Weights of a small transformer language model.
Training: a variant of Adam for these matrices, 907M tokens.
Each number is 500 + 25 x the weight over the matrix's rms, rounded and kept within 0 to 999. Layers, rows and columns count from 0. Numbers have three digits each.

# layer 10 MLP up, 2304x576, rms 0.0525, rows 983-1027, columns 432-503
538494488482522503474487497461497478507496512494477469517525492545535533518544489465463466476495482518507482509472499518511498471541494482492508461508479507497486514491446512541508502517519485483504519488494475484526
464541486539520475518519534499500455542500522507531500483468484464572499465508512530525496486473497524474495468511541521520434506507451504537501448524511460495516464535520515489464503523459476502487500530516444489492
525523503509497456527490466547502477550520464506502459520500511522484461573497492457519503512489510456509540482491517531547478483538458538535473509484493499531518513483481512497491525502481529527521549484464491463454
493496498508484488495534473511459496532576505497501539481492511557457462541527495507467458497510516477534505438510523469485483467462462522520533479460443496508492532472496496537431517512481482486497543585475538493488
482524520479505489451485482601472487529514475504482474493493513502526477539499509508435459501481533553477460481466501487524481548520501498520475502499478501496474491503515459489516493498529530519507503519468515480497
454500521494463491531492517517490513518503509524501502511515510505532513496501514524487455516478508482550534467464518495524482502467499474500509476507514489526497482523478490521517492510487491482498497510492523488480
453503482482534492490523473563482477500515497523542530521522502526546507497512517486484538525473495517497473503517525455486474490510491484494530474476472481485484493525479485535483476488488500480487517490496521547556
490479504454519463451485511533527492515507498514485475488537548513502467522467493477486528508499489520493487522479529531527502530495513499488514511485483499490483510500497485512488520517494460515538541524504471449508
488528507552522478489505521468474465529499490525532526484476504521509457468514505522496467542505487476483528477499539518516518441529456487531504515505497513478539482504516494496497485476500507480518506515526503484492
476463459486505498498478502554471496496490502474513495496493515527477558530448510508443499506498538514508463470494497513542528514495480526488490486489503533493511455528500472489524493538509497543505488500515497500458
517541448503473529452511479530509463546545511530491497505489476487563484514496502495492464542483535469571520500508467470513484515463508475482509483470522486496480510519528486479490510449501526506471526515513511506448
476502525484518530504568520485541453487499519483530492550509490540489495523444479508507518483486498512446500469486499487540503518517479510498505470523490501512463540499523486511486466528485491438508513514492477495497
512500474520482477466529521517502507554569489578505512505538475499539494480468490507453535545452441525474476506551498506511461538476517477482497473463496515527545515516468557491477469499518468490508506475495483501518
499536502463526475498524500493503500493548533482505475515511512512492516504506503454509481491537474493491524469447501513537472469557537494502498493473498487476484515517528476462500476475555469488546527492509500453445
511526468451446522497484500496460467491483490457482470500531501567495509502507483501533508512485489467524518448530475490529479510472518471477504487482462469499491541506454506473526498526516477473443491522485497495442
503510497473473476472530469491465486569469507456506495518525539507533469463506484477495544500532520488478532502506514517464488477487460449538464462476473507530499498564499435494468499510491500494446493541477486471508
489528479466475499481509483501467506495516519473485504521536473525501485507486510510471516500484508482522541515500480515517490481503480498500497472506479481511469459506499488499504479534496465482523529499494500521465
445496480457469506511533479478474489498501517515511492483491466515525448523506517532507508483517514487464527490512494504525470535458508483529459486453454473502496476494501483532509507511549477527467543506508543534457
486492509516515464474476490524469518506488465558522535546475528485499474492483466495505494555508508495489542517489535537493520477519455483508525478530519508511506478550468503504521461496489483457534490503483457486508
512503500498527494477476512510499478495498531511483467458536570503560546515497502470482448497508490508515516486444501519570542457513489499485535502547534514480506526476445512492540513503526481542467537508498521501480
514460468515507500456504514480530469521473473509515478488500488565504510472467472516473504460490518522518498473464535471529520538481460496453522449524466493498475509493516475518484565469523521517553515523500469494516
544484527480501467467536493474494476480496541536513496514474544514488523530573474468514531536507509537465495489521559486456518493480490510450507495503480466492454494503492478481503501455492494449505499494474472443513
536519506492517494468482535469509523529474532501528528556550491505493500509529507499455521485486520485492551493538460481520488439478457503507485494474501472510479498489480478488494445518484523485533524506529464487482
464512447482527524525504503494516493496509475484521503516529495498504480554468473466497507530517511517511520514489500523558496529523481486507474472499497476485505461495516480498467478525518492525545520500492462535466
483495487507506462530498499505509455516477512487498493531507541462486515517468475464479480469491439444550571470480501487446475453473515477498527500564522465498496499499543462537437504510497493458511459528487473466492
444505516526479492468496509543520497493503504493522513491511518539514493520522487474459503520535508524503482503496486510515503530499474497518530496466488486522523517452500503499450439465535493470496469482521499480497
485507519482517461496508499497466483513481474530528482514469494534494527511522484475474480478497466526513522456482506503521487506505479509530491515498535510493500471519511516480498521488480466479532510484470511526494
508478505516500508514505507498520512502543487511486503465528495523489512511510542510487512508498482534545492514518491495477527460483478515490505500504481483475469498525542511501457495502544521490464498495547510492510
470495505461531478514486520556524498527522462504498506543502493433503512490488465455501494527505520551548501475523502507483496461533503495506457448498489510533483497525515503484484468488485521511541498490494457457502
447530492542477485528475567467521477489473502497526488582506552492506498466519476435489511530483519508563479512484522478485493475520500469559492500539459460484480489516544520523500485503527513474528519534475529507493
525442499463487523495541507529503483531481469502562486535490514496510504518528520540429492526489538494496536515466524504510510474481509471468513465483502481492472517494495485487443566495500506508484524490454537468523
492498507482492443496539530502506482529476498491508489493516481538463465537492494521503511525490516529508523427472518535513501496493518469501537489496504467500522522482469509505511488469488506511497499499501497477466
483491491537515465489522530455469493517498458486522554492505496498550554545568512495503484553477484462491496475493492505465537512511505462549492434468553454510475490528457504490444514489529506461469525490502539480449
476549480451473466470511544503480502526466517490507450526523548501490479481531512517482509489489463499487499515569519522552505498480528518490531528505515511519479498488464516480473528509461536524492529498491488440514
467514512508489470458488483504465512536525462502512502520501468498513469461506448504464489510496493504556556407520490527540486464517504509484513487538514474556513492520515485511497508511484500533495497514495500479487
543510504501503479479472455503521496471501502539513463471499524498489496462522491485498504521496452482503519499506547542493460484487498532532502459504493512494477526463485490512500505479526498511506502509518497471462
508508511520498496475555530519520501537490499526483485556469482460495489503511494523498485479455477486493504465509520488524479497546461467494501512506548495472450505535469493454529466465520491473552507530463474558481
511476500505540479491463499544481508531497542617557470460532539454514496483524484505546501489458476537531521500504515503499460454491505482501514519497511478508495493547560502489493507487477506449527544497514530547516
478434453511469472440480479503479434516515508540522482538538546485504482518535494445478523537525497511504544513521496503490496505486498538500491486505514459489480496496491513459497500468535494485495558510503500480498
509493504545483534501535479535488481514514527511528541496543503514483472491479527460513516523501474510484520531517472524485491474501540519499491510519503532521536478485512478529514478465495520536517515498503518504481
493493456537510511547571498529516493494484500479483525520480545492489474483489482487486477483506497532512514496469551491454484509452446512532517488525503533514468503493471484517517436465492476531490483497516511486485
512533505491511476539516506548466530509487459529539488485499552497516504529478497497501529528474481505523513483516500500505490490522488515543502509544458480540492471468510447489535474469464454458507508524534495509455
523508480497502491506517473532539499551470489519512535522518498486479466530514510467475437476514454485514532494527517524497498470468488506497500474493496508516500529470539488493503487460457466468505512501486497464458
527487481511531470479549462499501485492498468508489501529523505488468474541519521438533526480452498498460518508475535506516478476532539470513484488501511510479535449525477489516522488435548493526573537520501510484529
515490507481483486493456546490507491515549476524507470508523502478545500543482510523469469524472540500472483534553518494491495467537475477534482518529491463502509484495495496454490510475502462498491531476523480461447
# layer 10 MLP down (transposed), 2304x576, rms 0.0489, rows 983-1027, columns 432-503
529494583496497478500498480517514485493540493481468507509477495502498481498511478446461504510507521531510471508529474483504532530540465519472521491525519512521485508482460495470479477542490485498505494492488447513510
512524465526552496522504521500502486479511489505476536536505498453463514466469499446509518447486534499499468490489499436520506461510481546493572475506478460456549528531551510451517529490491503512495519523498514535455
481505530502574482524515540517479504523507466502498484496515502483492516490503470506523527474491546500518552481508530531486499490509519506477515504496514498501503463497535496472478528523468477483464484519515473547482
540486513531508500550421521478447499492525541486489510520487461496469491525478503507548498481536496500499490486499423506515511520540422521527536507478524493519486529485511443442522454492505518524494494524544523492536
495532533520505501460528556463483510538477494497496536494501533512526526548516517468522512493512527514511539543546498516503533459472474527515491535544486493476497484524518460467519490500477495459517494496492507528522
514490511496469497488478464485524513520491467524527510498501543497500521514495526508517514509490496510486482488491534482467503512525508493462494495498522510511485514506509499508492492483516510537516486523518507490524
489498507499438464492486483534484481483506528516473529501505455524524515508500511494533507508457488492504468512500486452524475553537467495533536540520543491476493484553466491496488455499468506546473490476498495449500
501507500536519509515467467488489514508499510490506502481477480486474489503537523506458501499485494509549532474509490484511510497501462517515498503479491495507488516493508510487468481506535510496499509502512535516502
504486483468474503462521513484516513481497492481510524496498496467489533526472514468487563493480502522520472508519480526521493482511505458523495492472512500504507508499479513468468496506474480519504553519513499517521
509496532473480495465528527508487513478473487492519481517482500489507457483523458515523499508545514471502469493484500507491468481510532501506491522485508466491480523454478429471535484489510516533505482533492525528491
458517465478467520525528516516504466535523482485522477557482523479480464475542503500516530495516472490488484499542498488489477471561472510525515506498479511471553526537499492517512489533462491526527465481494517508456
546487471558481506520476483535483527512558525513487469470494484472476483555535522487453513520520477492508541461524479478526557476531477491476527511507516471556534504552485525490525511455495484495516479489490467536521
478478506492460530523544514482487465533477519524510490511497503502535506513501499504483484505530536481510519502488474457511486529513504457521509480519493531478498489451536542478488510501476486526488503502510513521457
487535502473497520500488490479505525537526510505506470507495495520526543474543512432547503464514480531484513483486514513528539475498500518495498536480458523535531496498513464454530475518491506492496485505517498501490
505522520525527494475550463507529453488491527510477524523461498494512500476537484472477492492488491477576475476537457499470486502489481476505548490537480512493523440525526475537465515498522492504480464574454488486474
506552492473508452459471496486517534507503487502494513508501510511504526479511504477512495506476536473509478489488513518492482471567492472499490499472487474523503517465483493501485514518495504504461470536505506476501
497491529542435496489446526511515511501506532483456514528477495533509480455530480498479484528491495498492460535481538481460530491462507522483504486500450475500464459508520529512504485461508505425486526463459516478504
500524487512522509511497482467492497491436497496499539458472481483546498508509480539490490475472549542501478498555524526467524518447512542480469499512483502491467480494472483541548527502546502503479528544481518504475
473465510469465497537491477465506497484494470490507513539520480541486487569488466478495500489464477479495479463461526506492529520430514503454531492488488503453511474485506481507505518500490501478454455480500537496515
544489492521498521504523460540475516482471499525492534580480545478531518493485478490545489483473505527536469444493466511508455511517575538457477475461527542510493493491499483487501458487525498493505497505482497488487
502483530497474522485480491509464496501489520499501497508476538496477554470489462521497488466503482440522498510483463497484511533438506521477503528511484533528493477502469480506523452478532488493521500552531540539535
489500482500523501491469494510530502480481469508518465473498466480485544514481477532502474507505505512525584502496499531452517472523485515499483513494454512506504492512503520502555510472478496473506528460501533513549
483545512516517504512502504520507560482479571506515457534523512502489455478496489539467506495511499473487489476511509495480497557516469510474478541528476528499470465527538507481542536496527460483486469490509474514516
477469501516525510506501479521459516477480513494510512493506509486469487505499477497507521451468460526543500481513500480507471505527504475515486501498513499510476504501468531523468465481517495483505565453460527436493
465546524496504539470493489541515501513486499485529472516500534480489499470487481488476532505513533481509508555486487490471494524503508486505495460503526485484453502482467508512452498500466468469525487513522520502506
487488497509502467445510506483536512557478520497541490517534486501486563459486464505483491497498474504511493483506492491514546495511483489486492519512487506493487480484496528524471450497533505500502490486548481480454
532509555479489507542457499475489483507505496503516471497477462488492491537491519498513478518515507500476500561498459494490523510454474520480488499496480489529514529547476512494468525535498472483499525493501523504506
480477492488474475494477491498494469505546457496508513527498526537510475514545482461514491537523464512526461514545528493466453483486529471468520500486542513519493534537489522483490496495490488522479506466516472478459
517452526494478495536532480527511454475456522490496479509515514514519536510471485480483500477474440512506551474452521526506478550523448543451496488483509515501470488516548487429504520507472522485532453506519508490488
514508487535486489546525536498533468477501468518536504518492483505506580516476502498443516514530480522495531496506486504500477477532514524489473462500485505488496526476472466521497532502519501519490474488555514536488
493513503521521519510546515503455501522510534472513478500486542529476504521501500490495468478525546474467535512496462468483527472437503506499484491484491486513542500467499460484479534543478521544490523495459542489486
517548512464498484533470496510492477485482502524510455511473486514526474531492474521512451483514463494510494487519472503459493473492504509476492479485484496472470506540521478509551527460548488487523510507547468502509
430499494493526527517518533564483513512491463473466507518433471490499485465495515472476519547513515505517494485517474475488551521509524490498509529511530474508498552502476571503515505486479526500498494536490501557494
502465536486488491536461487551531465468548520503538497532491441501484497440497502516475513499426518493489546520503496458460403522518471490495522488484514500499514542511519504486472431531522503484473469542484491514482
505533543491444484503482543547517482541442513486526537519494513495549492502503468476499483488513471551519501545479507510518507486516524493476484507506475525517498514514517467468451482469506499495493486526489532463510
486527497534566527488533530494490458535481530553502490512483530502560500456480519506509528524532527505500496523468533460483524470523514494470505497505516457523502473522494536515497490481504501497477534497500483503525
526463534483486526475482497523509530505492528527509452477478508519535530524491520553501469494464539501487512491550483496510476519501478471526520549540568474483484554534484584477506483487445540491465480541431481535467
512463529497534438521487528498446475524468454540515476503517510507468471485495475562531518480512456532482481460464440477485471483510516463521479501487509506484518518467494533502494508506462485537557526532450545545472
509458458467477521502446474523539483458440541483491489509481482472511499494533529519544476507506509509477481519461534510531530452452550504572531480498448488490483477523505482455533485515481487476490489561515478470507
432512471493481505456530527524474480480493538535495494515513506496519514509472496543436499532522499478484487545484502503465495474511482515513525503508449572480482501483509470466499511488511507513447494505545507494495
522498528483497490480505455528481490492520506480459479489476474538494513477488519499495538497504534537505487460473505572487476475469500534496455532530464519482514471509490481505502465523526509573491481521489498536460
503508517451481508521510501528526470454494534456471524490492485529430529546448534503471470476539529504536494495448456563476497518465538486478502501487479504491499490551520496488473544474474496517518524505508502538504
500488540532496485510479493521499501451506498500517549492451491509499551497537465513474493538519509509506493498502504511476525500469482498507491520481484516471502493494500485436503509534486543485508453480511479502529
514511534484499502511524466525502525479519481499480505460498500484478504474506479508518579509505509490511478527439518502495526508467544504474513529504510504494546466494476514477487480458504474482504450506481512495537
495469512484480501526498534478503508498549503532482509490473462432526496511484511509523507471480529477507462501498497501517504493501490426565540532485535512484522503476504524487489453534488495461488470502500498520461